{"d_model": 160, "head_dim": 64, "activation": "geglu", "norm_place": "peri", "attn_scale": 0.125, "init_std_qkv": 0.0502, "init_std_o": 0.0561, "init_std_down": 0.03, "lr": 0.0165, "lr_head": 0.00885, "schedule": "wsd", "doc_mask": true, "dataset": "wikipedia_en"}
Each number is 200 + 40 x the weight over its row's rms, rounded and kept within 0 to 999. Layers, rows and columns count from 0. The size before them is the row's rms in percent of the matrix's.

# layer 3 MLP up, 448x160, rms 0.212, rows 381-394, columns 80-159
097,225,195,154,196,154,144,255,261,194,141,177,155,234,140,223,158,272,229,200,211,222,162,179,162,249,146,195,200,248,165,143,236,130,215,292,219,213,176,220,262,203,271,199,170,233,175,167,227,210,206,66,180,209,267,238,204,110,255,227,239,182,207,196,250,198,162,176,157,189,204,190,143,224,174,227,167,223,198,214,225
100,156,208,280,198,162,196,244,186,300,229,158,138,281,168,232,177,208,208,192,187,226,186,132,186,181,195,213,222,157,185,236,170,263,289,213,235,173,238,203,171,216,247,158,159,239,239,207,223,157,164,241,239,209,288,184,98,218,253,236,188,160,208,218,252,194,240,227,185,182,165,197,197,210,231,207,223,175,220,242,227
096,131,229,252,238,217,208,187,218,161,182,232,186,201,222,182,233,310,204,222,269,213,195,181,173,179,218,127,255,186,191,244,215,185,278,233,190,161,170,191,232,146,179,220,226,174,192,250,176,188,190,234,148,203,136,230,210,213,219,147,226,154,254,253,175,208,167,182,227,242,161,180,216,201,237,258,257,177,140,118,226
098,126,195,240,290,217,216,217,141,268,143,192,194,175,199,215,204,201,115,247,203,221,201,256,250,180,244,157,213,158,188,205,255,299,241,256,199,208,171,257,189,228,265,183,229,185,218,124,188,150,223,183,174,194,203,231,192,207,167,216,158,204,147,213,166,272,164,176,277,207,239,229,211,178,240,191,187,283,225,206,194
094,204,161,231,165,256,122,126,147,205,132,157,124,143,236,185,238,215,132,212,189,203,201,186,194,183,173,192,140,152,209,216,115,260,211,220,188,235,141,219,217,204,190,238,242,164,110,291,130,191,176,260,221,207,265,131,202,196,225,91,185,224,100,194,207,130,235,225,186,207,223,268,216,189,239,160,163,144,204,178,186
101,197,92,196,166,218,211,220,192,146,179,195,219,166,212,196,226,203,105,139,139,102,178,250,230,167,245,206,152,250,193,225,291,236,168,227,240,189,199,215,179,206,245,127,179,170,216,189,178,203,260,190,182,215,191,210,189,243,244,211,170,144,262,204,257,273,183,182,181,154,182,205,162,195,115,256,221,208,239,215,181
102,251,165,171,199,145,217,171,154,178,188,149,211,149,231,268,133,197,227,264,187,178,310,174,242,168,190,217,148,148,196,168,133,174,224,150,294,184,206,231,240,203,151,173,220,308,199,204,244,224,205,241,177,284,146,193,105,227,170,202,172,212,172,190,238,198,230,192,208,148,153,223,261,209,173,223,169,164,279,224,186
096,261,212,229,182,231,189,186,221,256,151,262,159,141,188,179,156,166,256,206,150,197,151,198,286,173,249,207,89,162,258,191,193,173,179,163,223,223,189,172,186,224,222,173,175,199,256,208,131,252,193,220,213,197,121,105,217,199,247,188,171,240,200,160,248,200,225,202,166,109,213,197,160,152,228,173,240,242,158,193,231
105,197,199,198,210,174,190,249,193,225,231,250,213,202,214,245,232,186,223,182,218,197,227,218,231,108,202,210,256,188,249,208,176,192,166,221,168,225,197,157,204,171,208,261,173,208,177,176,201,242,237,188,263,179,177,229,254,168,167,170,218,186,173,130,176,158,184,173,166,225,193,139,303,210,225,229,282,256,197,236,191
100,211,204,161,232,274,199,195,183,175,173,211,162,170,253,252,229,141,191,206,155,220,164,243,216,164,193,245,220,159,204,236,202,220,194,220,213,202,278,198,225,191,231,165,203,232,161,238,178,166,121,179,179,226,242,186,234,231,222,196,182,162,261,221,209,179,175,192,215,205,175,209,221,232,143,223,160,202,240,176,169
110,182,226,189,173,172,178,230,256,172,144,184,194,123,150,182,206,194,187,240,267,210,216,220,182,240,199,221,156,228,186,134,183,266,148,169,218,151,215,235,247,202,183,140,157,195,183,160,250,270,170,176,228,298,222,180,200,164,202,183,233,260,246,190,266,173,218,178,208,160,236,279,239,169,279,136,198,204,129,174,239
109,144,184,233,184,239,98,180,163,223,180,192,197,229,235,147,237,209,171,266,164,193,229,184,257,216,184,171,286,193,226,171,259,222,184,187,227,266,184,198,199,250,221,211,261,237,178,261,268,184,205,188,223,228,125,250,225,199,190,179,192,141,230,181,142,164,116,196,154,225,270,241,193,197,220,247,177,168,306,263,221
102,219,266,58,252,159,234,197,231,176,163,217,203,241,159,136,182,170,232,197,204,229,203,212,160,190,210,313,106,295,226,203,212,242,198,215,181,267,238,255,183,252,277,144,207,201,255,231,231,208,245,226,182,143,141,200,215,167,169,187,246,206,198,153,174,234,215,222,196,198,171,161,265,225,201,162,242,153,115,291,222
091,176,214,189,189,221,229,220,216,203,242,201,202,147,192,167,204,213,130,216,200,163,224,280,209,175,158,169,170,183,163,235,209,224,178,111,187,174,202,193,189,244,253,184,144,158,235,147,135,200,198,130,198,159,143,178,177,282,266,233,216,217,168,187,144,241,287,184,225,195,177,165,214,191,171,151,186,197,159,141,165
# layer 3 MLP down (transposed), 448x160, rms 0.113, rows 381-394, columns 80-159
101,215,205,280,274,175,244,177,169,197,326,194,239,227,180,181,222,144,189,225,224,179,237,217,256,199,242,154,215,199,219,159,224,224,206,157,162,186,195,195,202,203,134,278,290,202,240,225,209,149,171,207,171,188,179,230,159,248,248,132,220,217,243,185,168,206,186,151,175,184,160,223,195,124,249,224,237,220,151,144,177
103,250,195,191,214,235,152,171,252,246,235,183,259,92,234,163,283,175,223,226,187,130,201,212,240,235,212,171,212,208,181,141,249,203,205,165,172,247,261,241,183,152,199,232,217,252,207,232,218,231,199,219,159,244,171,251,241,240,130,146,186,247,208,227,183,162,190,157,191,252,253,134,140,205,150,169,176,190,213,198,167
097,239,268,174,120,217,179,294,149,183,223,188,186,181,174,167,190,145,181,171,210,104,205,178,149,217,233,219,126,180,207,140,256,231,184,286,241,257,306,151,208,205,217,97,218,231,207,165,158,192,220,191,233,197,172,183,176,187,205,296,219,263,131,226,214,169,232,223,219,190,219,261,177,165,177,157,132,173,231,221,186
098,194,197,191,148,208,182,255,194,162,204,238,201,257,219,229,213,250,276,180,247,130,192,175,182,140,209,206,147,241,228,162,180,110,225,135,222,203,261,159,184,144,163,163,184,167,176,231,217,234,263,208,203,205,257,206,234,237,266,238,183,273,184,237,179,232,283,197,202,257,154,177,258,266,179,218,179,107,201,195,189
098,199,201,175,148,162,237,264,216,259,249,249,227,224,172,258,198,169,247,202,195,226,204,205,203,173,206,188,242,250,126,125,236,111,250,145,235,155,285,156,210,193,207,163,164,220,249,160,219,188,185,185,111,170,207,251,186,215,145,260,236,140,349,219,224,181,179,205,174,188,166,175,160,221,156,219,171,241,185,185,259
100,149,236,255,259,189,223,226,223,197,162,228,147,294,128,194,185,129,274,239,208,277,155,158,158,237,180,187,209,191,160,242,155,152,224,196,145,235,179,195,194,202,211,199,251,282,207,238,236,202,203,214,271,207,195,201,188,272,225,169,234,210,110,182,137,166,232,193,246,246,197,198,211,146,261,149,199,211,213,179,215
093,160,190,215,192,258,140,228,256,202,217,195,193,128,201,206,180,195,163,110,198,243,99,241,171,261,195,188,232,260,187,254,265,224,174,234,123,205,201,181,141,188,247,248,211,113,182,133,210,214,226,254,243,117,209,201,196,192,254,224,288,169,211,166,142,189,138,151,262,221,218,146,163,195,206,200,205,201,144,165,205
101,187,174,163,188,202,246,215,197,185,224,165,189,195,312,147,232,200,153,173,292,172,186,217,118,190,158,321,217,191,190,217,163,290,281,216,195,197,231,223,170,247,86,232,155,190,152,188,117,162,171,203,142,214,228,200,229,171,169,226,262,147,229,227,114,178,186,184,220,157,228,249,216,153,174,204,182,138,208,219,157
105,274,276,147,230,140,213,224,186,194,290,211,189,165,202,177,210,186,182,138,137,173,212,191,227,199,220,147,246,188,204,194,224,233,185,223,263,206,212,193,169,169,160,109,232,189,182,204,204,136,211,176,225,168,152,243,208,264,132,204,184,206,148,130,257,212,227,102,224,207,210,208,183,253,185,171,148,194,184,230,265
097,135,131,316,189,137,209,187,195,205,263,178,246,188,124,180,221,212,163,167,202,108,202,231,158,240,159,200,238,283,183,158,237,197,258,167,159,175,206,225,138,226,201,251,156,190,169,200,221,231,214,202,153,155,190,226,140,229,152,224,207,176,116,160,179,223,270,177,179,182,225,198,169,191,187,151,169,243,201,263,187
107,206,300,188,141,181,222,172,150,264,216,217,180,160,186,295,183,211,151,250,176,177,205,246,294,213,173,242,201,186,217,132,248,171,248,160,166,206,222,168,221,204,228,198,235,139,232,270,172,239,184,229,191,185,254,255,228,196,245,225,223,197,221,212,128,214,139,233,198,185,236,204,254,262,111,221,202,205,188,119,200
103,230,188,246,226,198,255,232,190,191,215,189,185,182,255,254,228,87,135,115,222,235,216,173,184,211,176,219,206,223,252,212,165,248,250,137,160,153,204,228,203,138,169,131,217,206,230,211,229,231,247,243,231,237,267,167,190,192,175,225,115,242,205,185,107,240,226,254,174,218,188,179,243,175,194,134,280,229,178,179,217
103,202,175,194,212,218,161,249,196,213,217,214,260,237,238,244,171,241,192,169,192,170,238,179,188,185,212,165,246,195,156,233,156,228,191,256,202,111,141,178,163,138,91,243,126,206,148,157,226,142,185,131,142,217,253,165,208,209,109,208,143,212,217,182,178,98,222,209,263,211,153,261,97,213,162,159,231,229,221,175,125
092,233,144,245,242,196,184,217,198,210,153,160,193,232,170,220,182,181,215,181,191,244,196,166,205,222,227,209,204,239,227,161,178,160,177,271,244,232,121,175,208,207,144,177,246,215,187,186,224,206,182,267,186,245,221,292,247,126,120,156,205,210,188,192,234,203,120,215,187,196,255,242,162,218,258,269,196,169,251,197,213
# layer 3 MLP gate, 448x160, rms 0.202, rows 382-394, columns 80-159
106,176,182,267,204,138,178,176,251,240,184,193,210,194,212,211,176,214,188,237,206,250,264,217,126,150,208,250,122,185,199,206,143,193,237,206,186,173,218,225,164,252,159,279,215,190,215,142,249,195,185,249,340,177,162,171,164,124,256,200,164,145,149,170,255,206,172,220,161,158,245,184,220,201,250,222,213,220,116,233,178
099,253,216,179,136,172,185,111,163,236,122,245,197,226,241,206,224,200,174,205,185,186,135,176,251,178,177,227,137,135,235,160,141,188,180,228,170,196,197,222,196,147,187,174,167,228,236,170,141,167,212,250,175,164,224,236,210,182,191,182,225,170,187,256,245,240,204,195,138,231,212,184,158,147,179,182,250,167,157,215,236
095,221,226,184,175,227,194,164,200,171,217,177,253,181,210,206,198,255,293,182,227,216,228,121,164,130,173,152,123,196,138,151,203,217,137,164,244,237,234,196,272,130,96,86,223,238,189,226,226,204,223,186,182,159,179,158,209,275,277,171,186,140,174,218,177,176,196,298,205,200,207,247,272,255,176,184,169,191,177,189,123
100,187,203,209,168,130,181,162,200,190,155,169,213,153,122,184,253,225,81,198,145,197,282,131,231,231,162,183,171,217,200,225,185,164,274,171,202,192,239,145,195,171,202,222,244,181,252,165,209,201,200,213,254,170,196,249,128,188,255,238,159,191,159,242,192,169,211,215,145,287,204,213,257,197,232,250,167,179,226,163,163
099,207,199,205,121,196,198,167,211,156,119,180,212,235,150,193,224,172,86,255,164,196,258,191,249,167,219,219,123,203,180,246,272,154,184,271,185,189,255,237,171,233,193,215,202,225,225,166,191,210,213,158,217,152,221,217,181,209,238,212,218,136,237,193,274,249,172,236,243,280,203,220,218,140,100,215,149,204,237,216,166
093,227,223,207,196,178,200,143,208,253,166,251,192,146,136,217,169,201,200,165,245,220,315,179,202,145,213,252,201,196,158,223,182,162,236,171,124,208,182,201,212,113,205,234,273,169,269,244,108,138,199,259,198,250,180,215,220,184,227,172,173,200,206,155,234,133,156,164,188,175,276,198,216,100,236,244,192,182,288,228,171
104,253,213,218,246,272,199,188,211,203,218,196,179,197,254,245,186,251,158,207,218,219,192,192,100,200,218,146,241,219,239,264,196,213,246,253,233,236,166,218,206,289,147,244,166,210,170,209,188,219,277,261,205,168,183,175,197,219,171,200,170,211,183,242,186,239,247,119,251,237,114,235,147,172,190,223,245,206,187,240,185
095,182,183,215,228,151,170,268,249,277,238,235,177,239,189,158,200,207,229,156,211,257,285,212,228,177,279,190,174,231,153,134,214,190,167,169,154,257,188,209,303,205,237,176,95,172,173,173,200,255,143,188,228,128,248,171,213,192,242,216,221,220,185,186,221,160,146,177,218,188,214,144,272,190,197,218,240,233,300,191,184
106,208,231,218,218,195,162,199,251,285,197,219,206,218,157,201,195,105,223,228,206,180,271,195,257,205,171,233,218,235,105,146,175,209,166,168,195,186,214,194,176,179,197,184,225,153,246,185,234,217,156,179,209,172,199,221,236,170,166,166,185,211,196,195,125,203,156,246,237,183,331,179,252,229,183,231,121,215,224,140,180
103,196,192,197,183,239,269,219,175,176,223,160,211,185,128,240,149,152,160,186,205,232,197,209,122,192,189,136,217,164,207,187,215,194,149,159,179,224,156,158,238,121,183,201,274,82,264,163,214,177,302,205,153,289,258,208,212,187,273,209,197,175,203,161,180,174,230,236,252,227,214,223,192,192,199,196,151,150,265,145,216
103,164,97,191,174,187,227,177,196,213,175,173,201,172,252,181,180,148,263,252,182,198,128,246,175,284,259,246,275,153,158,221,161,184,219,170,241,236,263,284,199,228,207,220,115,208,243,246,249,183,183,182,220,180,196,186,198,164,148,229,261,200,221,133,187,178,163,279,183,203,231,223,139,160,209,136,216,211,194,195,246
097,207,219,198,166,178,193,182,191,191,228,259,148,214,229,174,185,247,120,210,221,181,188,178,205,156,203,163,192,217,260,191,207,229,193,244,177,203,251,259,159,180,299,141,185,226,188,213,230,251,125,177,243,130,178,118,193,215,276,217,262,151,197,194,162,219,173,167,169,180,237,123,192,248,172,193,208,127,175,181,244
096,219,249,162,238,176,257,182,217,198,319,229,227,240,239,136,198,273,262,217,240,166,268,246,177,208,184,147,227,226,209,158,303,239,215,192,197,181,302,197,236,173,212,196,241,249,194,229,188,235,188,212,201,202,188,217,236,239,285,209,215,183,256,235,220,180,146,280,192,131,209,149,187,237,162,168,193,234,110,243,232